config.yaml
d_mlp: 768
parallel_block: true
init_std_o: 0.0
grad_clip: 2.0
schedule: "wsd"
dataset: "wikipedia_en"
Each number is 500 + 25 x the weight over its row's rms, rounded and kept within 0 to 999. Layers, rows and columns count from 0. Numbers have three digits each. The size before them is the row's rms in percent of the matrix's.

# q: layer 6 attention query, 128x192, rms 0.101, rows 31-63, columns 96-191
# k: layer 6 attention key, 128x192, rms 0.0978, rows 31-63, columns 96-191
# v: layer 6 attention value, 128x192, rms 0.0464, rows 0-35, columns 96-191
# o: layer 6 attention output (transposed), 128x192, rms 0.198, rows 0-35, columns 96-191
q31 069:471502510540538471518517508530523474516529472490489507508517487540495538539515479508537479498505460510463522556523472502464507432502482518494536563550522466474475474491445528548487427519486494527485453492504502492507517475489508531465503505488444492518553470495496511520487523511516515520
k31 071:488499471470494475507555500509495496490495448496500521468487520504500493526508486536490530467494526439496498480495497500512532502528536505483520510487504529528463525476547500473483534529561492511480490494551459493494484455551508471497478543524480548500484509505544532525515500477490505488
q32 063:503531506504478511499479530527465488508484517528464498492537485479456514537468527504482494573487515546452532528478478516511472514532456466498493472499510497491457504525490505469512539478549531510442538481489489517537494514473502565499502461472471504516522513506550513490458483472504523499
k32 067:457474521503542476503513535506507463554483529460492535493481506487475497495466484499496502510497490523513524476515500495462529490547469453485499510520502488513513523462534475527519516518487543499488504492524491468467454509485537516474527467531523509520541508485478481528517517519481502542
q33 066:514480461484478546461516487487515550509520501522549464505498503478506505555521479492499550515504493460510508480486507518513540527511475542504493505505533520467521470469472490497548506439505505500528492503517457488512494518536480402504509491521531481501535519485518451516509487478557501487
k33 070:529523516542482502456472492492472481539499502483504492551510549503557512512481488487502455525490474510413515486471510562515461525483496508513501511488506496498530484479539487512483511485534471461511480489473533488473527493543519507469503475472527515505473537508516476492527516497440527514
q34 064:492456492479529516500535509492532470467493532492496471489496489492481507502456481472473520516504479476481487491474520468496450451501546503523547526491502531522478483531531507524489467498499450515529479479527502489517525511509500515526467457473459515464490499506513462522491504478500494448
k34 063:509550493475507531527510485457481488501480476512535484481532485470503492483494492548507460485478493505498529464446524515561501528467493565535538455478486477494497540539491470502509510478488518503522486497501504499529542482470474497497515451475497490507506539514510448489481489492475542498
q35 067:476487493515493479527501520478483539484489467525543525519471517500457440504506508501487495544487486503512473495450540505524495473497512510477482505570503488492504513546497497443493521495445522496478496531517483477489516518464504531538522550501512495475501519502497473519552500480524454464
k35 069:504511481540518501492495496501510478481511523522523512545537491481506469506458487482500525508482487548519495521470522496543526509473506496508520547489524495494482566470508507482499472487487480483513499474490515483540510480509532486477491522517458497539543508547478504501478535501508509477
q36 065:522519499486483556500523537503517503506506504463490525498485483448519504442464443484497515556503484507497520502463474491546508534488503493501531548506476480491537481464492544487485480492516521507490468525479489467451463504471482525505557527544504515485538529507495476498531502467497492507
k36 073:524496496471503449451511512494528481520478473466521530533525464545481465497480494506494506507474462502521505533566524498496483511519522509480471516474524498512472472510503509446496505483510543523522516531533478518517496493427481486509508481473466524531526522522454497540456525521440510486
q37 066:523488518523481493525478412494511516494510524464505494478490482472478512513485517539535469496508544488429540533461513533507566452494494470474479518534502505514516512505516507492518515532497512529474503491514494483494532524525503454561497527487453486495537467496479482481507470479478504490
k37 069:416453534520532498502494522496459492493463455517518494499475519446482557522505500471477466515493495517477530485502504501517486554529490501531495476521518501490518458464497485466520474535531463510545498486526521477529472503529502476502494460474522539498527519513495511467520502494527512484
q38 064:506493487499484534535530511532489539484467522502489509466483506544506516488476501544491524422510553482514516478486496497499474495526446446470540521490491508513468468497518489479467562455494484486461528478526487514477465470552552515519517546516491515520467488495489474481509479502521527463
k38 066:446457494473494565458513490476515489449495477530516519501526498466504484517461503510537481559481542465457477499539542464521478506544452470523530475516486496517482509490474460494495484541550532506484510531495486508476486503508517442517523499537520493479505499479455507510500451497501514516
q39 065:486534428512511516529519440561510488519451513481509516522506492490513482522486476512557481505475470513492534477521472545523583511491520511495541488493485481547482556538470510498480474473533499475485514514526522510480487516512488483524519500477507488457519476492480518497466469481459510500
k39 070:469509520510471531496526511496498524483439512455547506468465536537476551506504463495534486513509526514491491490500489519521496478496474461508534454510513501497533505516500499502514541491490522458486568480497487466488510492469511499462535530493518518493496498458505538503478485482525499501
q40 065:496514484489572514480493507529503490498486470493520538474554489469521510488567503478476477507483490524513517462464498483512519512513472526509436520509504451562495496523470450448480498511541499503499522478471488437431460520525454468491513503510521498511491473537483503509495532488488503474
k40 065:554546459454525478487479488528472480523469519475510527525500497514536504500537452455483496466512520491457491508494476501523505484480500510504514521500509535490440496498509558486554437469489472509507478498478536494463489526488511477491508509458497494513494507473520504498520538512543522513
q41 060:531506510525488453469507523529490504482505452485529489521488499452579530500533526479491492506448510546495517529497492503511489501492501510538487523497549498489474482534514524443483469467483514542503509494486476475485481483511508438466517469502520530541491526490486463522515490477513493510
k41 063:521569498495516466497495487496471554493490504491467495495457512476493466496488526470504490476532483474505503467522474534460508505509499484467501500495503558499506477504511504506495450490488500482476508503467533508485530492491496484519478533492509562471489513512532523555503528506506521513
q42 063:541545518524483468529480487514500503513526470493524486510492472486484497524483464439489508486482459517485487479508502487484485512536488506465495479527516491545504516468505536517504496469429515491466512497540501495513509485505472461515500534510546489461541503521515466504506489532554505462
k42 068:507521543545505548498470508525476501493553501511465494559505482490537534482541544557520522494502516511520531532483530512518491458511488469496489442524499499523522530462445496499504547529486487445537512490513531501486454467546486470483533506498496514472477467506532489502495460509500522451
q43 058:523517510503507499467467537513572547508485536461469495501492483524462488517529506481500487488542461521542520475515491522482537495499484528461496494517501474496474473499474469531517489446498487480505513506520466510483467506477527507533552493498467533528463491493487484491543464506479516482
k43 060:516481496504497469504512514449515493495476511519486488533530523512461488506533469497492502464488504533536515503504583523505479526528507497477430465531532547499506515507532496530471513465510504524517559534505495487514513490514500438454490482482509455531432509510484497535484534503500472544
q44 064:504496518457525500496456483514470497508490486540505507496526504476480495476490498526492510502526528523515559494483474566485488515547522509575527541467520503500512511477499482529489476519499499496530514495526476510546474519509511544438496509518506511517493514523507481515491493498513491529
k44 064:473484520464507525495454478494540516461479521501493500518472494455532518532504475503527461476491466536495466528494459499500542503515521453507459450528501483495518476479531537489442516478485489516470519490475491481502532493536520461554556531496498460476494491548512518486523466531496545521
q45 065:486455506457455528490480505539528508485510472527498486478491517491499450505465519497487546487504506559529529505442499454491456492479479477500518478476504521485545502524503495503492517547500496544504498507495492539489469507503522495488507540524516488518436531517474529531517509524509476485
k45 068:503451486505491500493517469491493485532506479558486460501508474480517548496522491529517551530497487529466517481512492510525577506497488455485477481483486502518503509512486492481483473491562518506504491534466513506517492514496505498524517558521495499493519505488465499484487486463466473498
q46 065:505511471493508504505452539518486502502538513465513483510513483508533482509487452521507449502481506499477505551493465495496468483497516503538473521480531511499475498470480557499532464511482499520530522556494480496508487501481487555473455475489486518528489514517524480503511506526536499542
k46 072:517498499503482478478500507540512496474544492502510491513530460516510542501504456548508527473512518529549504476535474528454508497498494496490501446517455474456500472520482464550454459485478485486482505495516535524500505505499495450509510533503490517547493523514506496520482500499522556520
q47 064:527462548493542523498503493497498488603524502510544464488510510525517509478497429495497479495473503532507479478522518485491485476509508524508550537508471513448528495498522476465507514504478520528488501507539483502492489475485459506490502520543481496509499496488505479476475509502511507511
k47 064:473477518501542528497493517502505507454511558505511495534520508504518517474488483503510477494522493490465480534515493515512557517499518500471499517467556488517559495505537484449488524487499510542451533533514494494488471434509531533488504480461436495472483503511497512495483488498530497504
q48 062:507502502470502511510538461467487505475517534498472465470491491504493506487448485475472532459515478537499522499489506487457517527457533483505491553532459492454517474491541485488499490510492536502518482515518501523486544531556500489532502473438509518502536514528495471524467503480485480574
k48 068:539527482479504507514484493475520528506534491470499484500479486525483482550526453458518516470480480467494499481524532528473505475505528465515462473480468512492509489452497472481543507530478472510513522512522516471517526496518477522541482505445527502533479523497487498458487491518485523513
q49 066:465492521557484482513466541494519475486513469492485510509462549500497528503483506473429500509478485516519515476511474538501446475496521542522478528504496510509519532479525525469478499525462526509518459505507514510490487513502476466472490478499572474530482483492477534525487505506511491434
k49 069:473538479475512474517498480540492563502523509504492508509489478506540526479490497501447462523451511506519501511451513493552456511470507502506488496504567498486477481484502562467516537513467468492467470507487520480482521511464521547486497467490519546471520485510520490510496513516478475468
q50 066:541480471451535494473480498475476475468462541464553503528454506462477512477483520541507504538458524546474488463554468520516474478478485490544488476511544489503528499503505529510484477508459539484450499530497515517516488507542491521491528515476530477491563539498501498532519476507498510459
k50 069:499490515483507497467473504505464507523487495504506505489499514479487502499501510488496479513499489488547539488526470469455514485541499497505479500485522495491497506491542441458484472499448507520493449514478494459467518478537474492527500514486540529507517485492511442488518493467524514496
q51 067:501490468547560510510511474519579492478489529522487492453504523478503493496519490508534460516474500450474510517462514502484475520509495505505492498501516485504517522500491527466529483486521457481496518482488491478453495497519490487522522477435514483534482501462500487505531512497500490483
k51 068:474546471494509490474557524491497497498490547489495458470531469502489510509475535510473459478496499527476538458471518530493511499492568441561515502522526535511522481478506527541559483500504489513491471491544515501506546502491515454448507475506498501536499506482547459495482512537514476517
q52 063:476496474477449503513506483475455487513476491521516481510510421501450477513477527484514489512518492463505488473547511491488503489523507499515488490497516507494489480455474476481503499501517557464509509530497510518567511516493500484530517485512560466495493501511508510523497506548524469484
k52 067:542505519562518500555515495487492529518482503479469431524463548476487468510488507461490494463500498491509460489484530522501523483496490487481485473493547502498487464520493457526505516492509475465526472466457490484504543481534540527502521493491523546536530523509510452455498484521458489490
q53 058:483500530534520528498531497506509524496515511481552497503489540463517459466463515522510508501539455447511496474469571533502487489514455554506465487517511487509496524549509544559506510476493476511520463466442494480495508528452497534491511531544518478552485505506471489492506532532474480491
k53 058:481486468462504474503486507497515495535515521498488507505519521459511533496518576534550505520502493524519470485491541475504512524480515460507474522457496501488483543494477444497537503496540485482555525516476479512483490536460541506499461516520505486480491477530485547557478524489536480506
q54 062:419502535471524544491533510527510484510471500527462511474511480490532500472520547545501542516486519475546475499533499468553486531528464538512490511491501490513527512535467477487532497473533484505524515477492522548495503488458461473493501520473512476518492480486503533494531523469528536507
k54 064:486517557546472460487552497514521492516500523489483507497503502495485522510507506513525490515492490474439499481519479494488511520515485452523509465505475522528544485487462501583510516475483484494509501496476494514500496520474503480518506481502510470514516450493512491489541498547484462498
q55 069:510496443497478523547493479484509466519511517517483535503514466504494517504506505568528533526521523517462509509513480499466476505484535499476514487514516482492498542532522552475492546457520529504454483502504459547499514538482494515491516553504477494480523479511469521528440503475501489500
k55 071:504462546443514485451472482472482524536468471494503509495475485495477436518544505474522526527503486481524497500524498503507502527516479487519521482518528473528529532518475457487494531523509512513518517489495510496542500524534496503464511539498501501507537505492495477447510495516502447489
q56 069:506540506518564557448521497496484532484513504487506529492536456515507545529525486453475495499508507495446486486503462466472505530500474495518471466522513528513500502517473540539480433514504536496477487493523491441520472517465488485476474511470486475513528495541507479526514472468539498475
k56 071:500531485491497444513475525522479485487491484455521528512540530522510552533536526507493482495454473529520516480505478497486531509459520525500493484504475465522465487467511481499528497533482441483456520518468497466449473493545506487482527490440500559517512465518497506501492511483456520515
q57 065:554504524502447501518506533486487502482468527541464492494534456484482500500511484503531491536513502489510457492498505541509475487461485518512485507510499502513509519476497508509479499524490494524473507516492554495496515494494466538461533488551474490497496470462539443509457516468476490530
k57 068:485516529522505494482476488518534532523516490459494500491491513505524506488517466469517470529495491509538503471538538499497540472496501492474515484562480487471469540463560512468497464510518538530496531509471480469488485497518491475498469508504496562551528505524428484493541475516487533476
q58 064:541509495527515460543524533466508495476508501458496499482528504468508525489477582535493520460487511467493497495505537489510525524489519553509519489498484505521549494524502494493494525478463525529473531508487482466514493522479500478519502486527452495525477554496509477491485529485513457517
k58 067:493510510474498523466520439447500487489516498514540525503477523521516492463508500513476489537486481507482466500494504497493440468500506513468460488505483518561515563498470483492517478467478441504488488470520535524496535490489478520510465514473557484462514469480511494513508507514497522495
q59 062:484476526475497547448482520504489479512523461527495514513500504478501540460504471518512508501520492525511532476466448535508510489472546466509520507448480485494490490553498467537472469500507500526527521531565495516532462532525496479455511504520531494468472539524505512496545490464503503479
k59 066:570492512491445537463495505472549452508456528521464491510517445462532501500513488470498465531535480478506495479498467461495539527466467493492456464459497503503498483503482528490523508549495512498471480505485503501509499522515440519485522487535477502492534526477499535484517482464471495520
q60 066:492449483472505519500525517441512509470491516529467525476462481456549472476460477457512523491491512539500508485452533488510472494488468510470465512475507523541485503476492460503497511513528572522514496499513522518481500495482476445487505476500527485488532497527507508505503547452468521498
k60 067:537545474484519494494487512483469522547530508472498479506521483518494481490492484521525548491524475493500500511510522447485533493480517517514535486498522501500511489441506488466530515477470498534540507490499526470503498536466499494542503472492545497527572524476484485487489525515501504536
q61 061:484558517506487498532506521508508499486449519478524488533566492488488517475483497537476544483538511504498494513487465518495492498538494494503493478477522486495513512524507521458478550495455487541506515524492481549501499506478474531515527497526502447467479491485485501539499477490522487464
k61 064:494521546513497482495479475493526540489470514478547521481455493459517485511518490498512493492474537533484506522496470490503489526511466480505472480501490509482498497519520481513537531453494526485547485468521492508534479481455521500484529486471515506509497529498516488502528460493496470489
q62 063:450483509500473522498467509479480520471495496437565486498468499469532509502506493482480510480500518515518525493494496530506487474525514500520499495486511499494501529502515480494547456518512545518529528528522534476526442484525473539487474456519548552539489517491512528474529530504531479489
k62 062:510533479493526527511497558494500464514540456524488533494455490519503507461503483481516495502492483495461476498473489480548481537510456496523472470501496498466463476491514502511487464489488492499482491519461549491467490484453528512490513523526505522525526479525511496561474497444519495467
q63 062:509490446540515512515521473478463504490490481486440568493479488503449506521501488516544469521491509539496473491526494493487469539518542543494486489494529535473488529537480535498481500519544510455496506518496507551508473507481554532462492479520469489538490516474467510524496536456534476551
k63 066:466484465484487498481535450475505494532470531501510487525508515516473490507491536510508498494466494486550519509536444478500539432507534445519496525464525472543484485498478495515474474505463489516490529516512473514455522542504486471466512523521461519469507514512472532481498479524504523520
v0 120:460508490484484507508503527534470513501505542533504467530495534509423528543484498522517507521500482478470526529492459508495534484477487476459503465487533492461495450505485436486501454489507523492537441492521529476509536491519539468505487574506502463513513535524456522487476516526469471507
o0 096:485474478498515537525464470458473526477482500528507544500481498487518459526455511477503488508509495491479477512473494450487474494505503495476507533537526508499522532490525477490505556542492509476470524548561474486477544500506469517504487493462483481463508495479553470492517519475506505512
v1 108:582515457556514498500552495507520491449520469500532513532496514517477514528482466510481475495496491534495494519518513514501509504463483512544500524472447452458474489496512503496525533457506514493516518537526526502443485471507495504476469506457430501492483506487525454488478504511458492466
o1 091:452479540462516492457516498509484512511503497492475514493450512483500532459492528512530509492521548506500544519491460472533522539510483503520520491508519507501497494514488525522470489529488485508524502481486561498565531543554541463523490493500570525522487493515503518508564497524493498526
v2 113:503530490541497501525522503501471484517518490492447536495486487514526511498488506497483484465517524463519493446483517490496499519462472519496483474483446536525528505565490473511448477528468528485475485533515548503462474483526516475493501544460445461474507475444506532514507541494480517512
o2 090:485522514520527475531490524470509525500461518506496477471540526492484454474467504460480494503518489504513475533506485534482521508515499499508515529504523477478469529469517508475504534485481502541478521513497490505488505492471513542491474466559523546515536493515555470484486511487455477553
v3 113:446476478513539495524466476451513516497526500500529497504475517465452492493558472534477518509486515489484514469513491502482499471500510493513472515452510456523534529493488523494489505495514520493484477461486531512522493515479543429505512494519526465506519536502510481491510482501470486497
o3 097:462484508536502464510510505528525487480441493496471511474505498503489475495475497476520460531515486529502512522486542489540491506504484504494513472562515516492466463503517497500494486508530512477516506499496470473475516543484479554569504504457476497496514504499514484478525512471490542528
v4 119:488534492489484459514519535496513479488486487512531441519518526484497481528531461503498450506512539494455477507419557531469544534515474518501519520473489543529519481535478478513504518506458526482482498506501495494491536514474554482541538449506519500529442478528471502525482496494502510504
o4 096:501482494519512537455481510478505471526523521502455516522479463480500513493453537480495521508519484510524466527512474442531509501480500482490478529530488522484499479447475507517437471537529513502519513466474519476478483495485503500465514514528504509509529494497503549527526532527469523502
v5 105:520484475496516491482497503506536462480546523502448493490544487507500527548497476481502511510480488482523522514552498515505506435498535469489473499485492460485534507507521522525503477495511501510533490473509457491449540514473514495528484479485452496504506495537477482486500497477488479496
o5 085:507499509484481519524527487501513546466482477475558489501486474510481515499489489520469496506518543530541482470487519487519483508462522516516514467474491524526531502504498483524505489483497495456484498474512501507505490512543486483526525541498497431505516542498494477501547460502509481418
v6 117:520493494547524517497517469517466520504518517489527520495512472473520521498532513507474471484501480501494478483505520492515483450495527514493505477541487475515531555537475507501510492450492477522521500480487468501494488520500458486471503534458533491488496482505486452479493512454475482497
o6 106:539531548515456477488518535574507516501464500465466484495480508495510487506540531480473477509517484473499502479510524511484529537483519533495464540516483508482479472469507496514527517491470481525507497531490549457478511494530526471506514474511521541504475487490482486505547482534488509493
v7 113:481506495453470530478517504533529506487497467481481502492528528495511501500489473464502537512500467504443465501495506469502475478477495484509502465536516491514526479470487512494492501522490464516491500485484474518491507554491529486513536453481534490511494521501472492539514494472503487506
o7 101:523522500520474487552496517512504481483475547480503493486477511520526519500505550580486485479469491491518467518482561508477497480503493546494508495481491476501498509525502490488445553489513499549495549481515525509484510492440511572517499507521465454507477495488523505486474473513489517457
v8 111:532511515496506497551505507512498501506535510512468543490468529508499470512486449493529534504529508526477498487541487511507545457506509513512504508525499498474507536507516511524509462489479486491523516506493472500530507514427543443509503492493511530503492502481508485499463518519477454434
o8 101:472481517508474517476480467531496497537501505521483536548480501489524533535545508547497494551497507469481527504505476463486482506501397448480474478473510512547494467493524505498455518508488505492479472474458544526507484519534483513522564532538502499481545482513518482512516446448509496483
v9 104:503529530460478544530461469533441517476505507478516484483513516517479444470489507524528463506471500422480469523508498493487501499520519502509478473509508484521508446510526470508540478517483526510523508535506509517537493532512489481482513544570531472497521503442498522505474523516478464526
o9 086:524487517514499458500484447480508503527472485535506493524511502487512511521474480519476508495488489501533514480469537522441483491505474450442526550538466480491439541464492501477457565492464476551471475490522503476458510494491497470544460515478515511495542474473510481464492524548507535498
v10 121:490516499515492461523506525492503502507499494475514519468490521498534449559507501522539486479513490476512474482587520477469504488546495475518525499495458480480497497519521486490503492510478506526477503502520519468515503538524517506473495489454514521492518481454517496500518456494465479471
o10 099:540536523464531548465501488484507494504528500467506479527484476521477495475533479457461494510476516506532466478487496552500464529457510519500492472511541494505492522485475527547516480468529516484537481525494521491522502509517472492507476465488533455513537524519484521499510499543541521498
v11 109:508506486508455485482548507476454517489503442524499507504534494459514505501517524516484465468476463538478528463532517536503492507522520498488527496466460497498514502499480521522528522507470533487525514491522505516433508512541516522531512520518515541489479513496467474471501508519489482467
o11 079:515509487541560531524507510486490493484522513470483515473469469487488515497480465534525457545488516478485482503467488485489541432479470516532485490469505493508484535493510472508481468548557487518506520519518515514529526453503543529474498493481497451496525478531509520474498481485535488578
v12 118:554539525494509486485516507462512496475565483533507476516482454520473517480458475493534548547514497467506518501481483526452510432518514512469493477544521487530505513504516548446534486561508495511494494531483468542481452531478446434545497517519491498500491514484506493481497521519535518483
o12 089:492474511513490531532463474556533522539472510481510497481516579510464499522479521506500523480477500483470493478501496477518486491508477456500497486467444521502515515468496476512512528468476519493493526458474522481516542483486543526486502495461521469522529480498509471489516499501493521497
v13 121:500474527521496509490510529499452444525491490460519490471491513540531516506461490504485478513505500500516482511500510466499483453475537450522522462501492505469516493475544555439491508490489464529495487485501546523504487496504526463475530465420469497566486502482526497501488498519503481481
o13 102:510516469516483494474538476511533498503464522479487509525494494506470465425540563499512527465511506536491477516528513538539485551502512524470482513501503472509515497504474514531477532495477515495474517505470462498478541519465504504514491489521491477504492515495482534526538488514471551492
v14 116:442530482516510449484506553511525510467531455503505504438496462506503489538464466546468492461534499492477512463457517515466509508515489490451520478557514513506496507498469500516493522547472522481500525480502520503502462508498488517546510494451542520503449498512515499529460505517520489558
o14 095:539519529498530552468521512487507510516485510467504504519477522476559521460498471482504505533462482515493499519525495491529487432506470471508477492470498454527551494466529525498477483468556522474518479508512504511512505517475479521472493509563509482460522475471476504482525518502475515512
v15 117:492497543477524468500530508503532464488497476423489524477512485501502480435533503531492534513457496472484493499490542477505539522531472483506523463493488461539496533498522496478523457450496506472507542442478520482518501519556499476508482517484491511522503523513502480525508509448494533551
o15 092:479487491535478483475489534489527537499537503464465503511517501561507561461520476477475505481483512555536491525508450519496510517470496460445501504515525511491502483552525505492468504498487526509477492493506492507473476526449503577503554467521483476474479540510469498480495494477480510492
v16 109:457474534489468491529477495501485484525505532437506519489487496478496524523503489472506562492497489490475515481486491516449475456556496501524475511528504531493481530495514513509477534468497507540479503497475500533502476514525509501529515489485488490514483498516449528470506506484471498535
o16 080:544497485522521528460547433507484557469507526521462476520505495545504448473482526494555514526485518485485486485539519465516469527486513494479519450514465517487573439469514511471522495469516533457475492494512471497500506438455470489533525544491510511496515502471532504518507478510501516488
v17 114:503546525541500508491516449471500561510519443468490526476483531488496482537493513483491454505499506541513535473485487504524473509503501482524505542464486510496483518491475500524514504503481491503487520452521494523516501558463469501498526448512452515574512504479489505512507486488493492483
o17 094:459478503497488516501525541524522451507500505508503498509488498496535529480516480486515497515452486526476522522491521491506501509478468508499511490507548501481504476525474542485491481455533469489526497527471503504503441532465481489508499529486517519485504456448483504510505468522509523464
v18 110:458478461507486578555509458492522492540477481485496532567507473482504541490480522507488483486504489541490487503475475483450506464517527510517483476507479486512479517471506521500497484495504507445491479468506527446536504532530501507487510527508486486554533511493512488489496529441498506509
o18 085:462519531521509466529493490476504523493477528493515489471455564515467499488509512509441488527475495502498495477485530498535507515490492564496509508534544451512520526554560506460510505469493445558522526515544486512490533467514493546526489522506496485455516490474480472526506470512513448457
v19 110:515534458496503478497461506540523494460516539483560522441495458512527487482496521452522517522475518494484499527534475478491498474466521533500506491469476536496495491517495465491476523463525512474464480476485531521496491497525529503477514448525470479448503491492536540496468476500498530489
o19 093:511473486517448472519509495512496485504511460506482442467466463453477467515476486506549495497530493513522511547502540518518478502480487527540502506511518463506479512481506490483501526530518502549531508531499496498550465536481526482535502491494496531502495513463492480489483532493528489483
v20 108:529498490506502497546491526516498529550506487484550489495486504502500496501510507470499488500470498496515509477496526492447452528453474516494522494495534526500521490472500542502481525534490463497482441487499527501475533486491527480484515536490486493503482471504501526447494529507543529517
o20 090:494480526475497484464515521517462483480462524531487518510495482451516456486472477487525507551512520550499504477486477525543524507535495469508482460469499478499506517501449481494476553461505522516485511557515515486501513483519484534521536479494518517439512523483562472501525453467476527508
v21 108:486450498544444486495500471474478508512482497496502503531488564537491480490499440477478482480516510521472476509533498491471546522507488467491515534491536513505478504491487463499536520532521494492504484465479553483482528484501460509542523527515508522514504534507468497473493495512470524487
o21 097:511544517495558502468510489502513492484517558527472539504561488521516486514509503521462487467452493517521467510500478502519474524487465510478462508488530536489508477520437503506496464438443489494481510476521496503484510501495475472488472504463472499486509492495561477484507495511511551504
v22 112:542463503487507496490510489468470513507465471517470506487501460528506498455500522498496456507515482496481532515470510511441510501465476490510476529510464534536489440528476472527482563528506508485504539480530531449501503521536493548509489475500521517557508489510478519514497520479470508519
o22 087:494527488498502535521522449494529521489572535477537472503517526497505514514456534494533526490525497470490458524477471510536493474506523533502532496475548497494569537501504530492462478478459497538449514529473495480458543507446511474454471531538497496494492506500520531510514533512508466513
v23 112:482509486508504522508489530489459499492508482492522505514495523477502454440474533519530494508517476525500452477494510529496482520467468519520475537481500526502508454482523492507519490511527513511490526508510496478521515505496504526494556494521481527523463455481512494557480480508538526494
o23 094:486541471491482462525477490469506473558520512522461518527470506522483521490520474501478486492493504521515537497497495487489531476551501481463532498487466468514457481500521501531478479519530522519546493499508474562516457479452527495490447504489473520524534499485458524512479511519459540515
v24 117:496485479476486517487509491450482503520445507478473488530525517522458503527438499507496438509514543515495451556466471489490494501454543473505483469521547548505476465461496503502514487470491493514468472496459515498529527452517459513483504517498472518478499492521527488451519531550547481474
o24 095:484539525475532464514474477528494488479480555514532524474494509502465446525501534470483530501500456543482564493498526525504513489523436492488466532484513475498502509546500509525470524514457463472468507528528512488487514514521521498490485505472505522479483513476515490517466502497441511508
v25 124:421498507523483520505463492504504471552501507507514478496504482497525557479473528506493533527510487510541530492485474482466474513481506464491503508511468499482464541520504519488482460503488507497496482529518507514531502507482501494523470524492497475524496513515522467470542500534510469483
o25 097:528550495533537431561484489465465498524502500480493531509514509474472476534528469496496469550506510501470483523518492530487524497518487514488506506476516522469496502499489520491542498523507458453493480469478505514491501440514479557497551508468508501515513499482479503488498563444491508504
v26 107:514529507500537486501490473466485458468531449499464472474490467490481494514510478485496508485525492510521535523465489489465479474490514508562514559491490496498476501511474464497531489468498513490477475502540464518532487505534492521535513526486483484479442514508498553534491504501492513538
o26 087:528474493476477532528523505520489534521532494493499464481504468532501499504479559528536540489486514470473470507507500523479510466511483490463569485505481503521523478464508475472548520500556489556502538480500532502491485474487475452492481510516524506539527490448491470477508533541488471522
v27 116:528500499475489502533508486524471476484499511486506522461572487492547468535528469509469468529487504545482478501493481495484467513489508465504552445494501516493516509507526477531483467525490535509542460519478505500495504502486535514495480509520497465489501484515450510471537531543500465526
o27 097:500512481496472452517473497452454512468517509482515482522467460492463539495495536544541501488535532513519487501499461516476547484451490478493462524481475472526462461477489511490486524527524515488489492512485522519454500477576509460478528507478495478499504523493508498497510524501476494502
v28 111:478532528488514541483492511476479463476502464505446491448559459520444522505511528541483498499545503512510482508451516463497504456525527504533508518520511494462531471511484528498526513526469515498474553513466499510470469488496489453544510483482514498477499489533484483489493545479488522537
o28 092:535498462493474499500499510503543536489502551492527479490510509533528444485435511475519496457507474545506494515511515521489497487469484490433485493536479515512483493506509476493479514516519513505508467508524480523461521517476554576496518499498499472475501507497480525513522504560452500493
v29 116:527492501530527450514472474497519469539499520511488497535462496550482509494538480539498501499525488533517490531429471531560501466468549470530504500483511518501503501532467498449526497470497490530483475477508568496483469506519505472522520501523478467527459516508501474463452492509508462478
o29 094:442499526495515513460547499540506478495485467514454516481516508471505469510503530448521507515505488499485505479495568452509527553535445468498497523521540517477496474502499467527520478498524493462491500505507471483504496542499492502530503500506514499516503511502534480472538511522465474546
v30 119:482500522454509446488516470537491513457474552505504456499498514498469512488504495498513518527489509522521542503477466500488539537509471519515538481481500461489494443543526460504505437481497524489525482505519469559544516493522497530484481483540528495470523510524465490486527476499509489484
o30 094:498464454505499517494443505428469462501470434507491486502535488524524505534497515513536497500511476453479501517504544481495477542494530474522463502505504520495481541516487526515488521507510476490479479480493491488483432488514484520521504511464474512518476528495522528493466526481548497506
v31 111:464481517469510484466511493454530528483511517510467482510521532474459463514518501500520504524471488517515525516508520515485486480504506476466438488521502502498510479526422473526494455494515513526530447496503461483488517496535499573524494527515515505533513530490472523499491500503499492489
o31 087:498496508521526492509520525511476482513453515528523465505527491511522468510481498525478480457511510493511493458468478484477485503506527522490579501499489533493466538481571518507533530500503478506502540482554452479505465481480479514459488500477504449497484496479492468492498515471518459511
v32 104:515510466515472558495501510505478461501503528493542533481479526484521517500493529517554527522514501510507496499579497446500495500478473494499527508475472500507502499501503463511488469549487496495505509528515442500536536473509524438506495527518514499459498484522498532499506485528526510499
o32 087:514499499462530473523491475466470473508517469503506513501501487501487492505476524504471508496529503445458526503499504533472486487530531557511503521470483517462496483501515539496502494498474500561500469502491512467495515531482472467502522519462469542534555452501509483565465519477474472493
v33 101:489519512566518525475484520515477495545504530499479487504428496535554488491474500438511536553519502539527502472509497500480515494474502504485479525479470501481467522563526523494480535469491468463470490491519534490510466493478502481500464515478497488514516487476521543494500511523513490489
o33 085:494472469476485521492496502499482502500468472510510483447537488502481486502562493496513523474472495535473511517483539551511495534533498519538504526516514478482474503527500504495519502483511476520514542518516484526492496505509485564496507467498488514527477495489496496512511524505521567503
v34 125:503509477485486531500521497509473474521516521443465484501425497540474457490475490545536515562523502507515547504469477545467508515532524536507504511521507483529498466499459520538498511548495494492466500476519466514497541529489485488535511462524498521491476471495498524500474498502534539532
o34 108:469458513451505465479514455465557515506478502542530484523540518512514471511467516472472554453515499472502489535521547469522502499507493501470525520496484526493492455479553512519482498480505506553494516500510489496507491480466495518497499523472456486483519514497484509506496500499493485489
v35 103:494476472487541471486506538520530507530478511523446526533488507508444525562512481491469474495517487490502476514485503475548509508501494542525525433471482486545504507507504526494546529497479453505469503526506530500538471505497514452522494525509508539513499502569440451542443490511512505502
o35 090:500466489511452555492499489512506510468522517505492502522532510520510486487535511527519521534509486516494491525489476512474495505521475452480460559542543506482522509499463506517485490498514494457501493524511487479474517500526544563507481520503468480430457492489554540507512498527501482504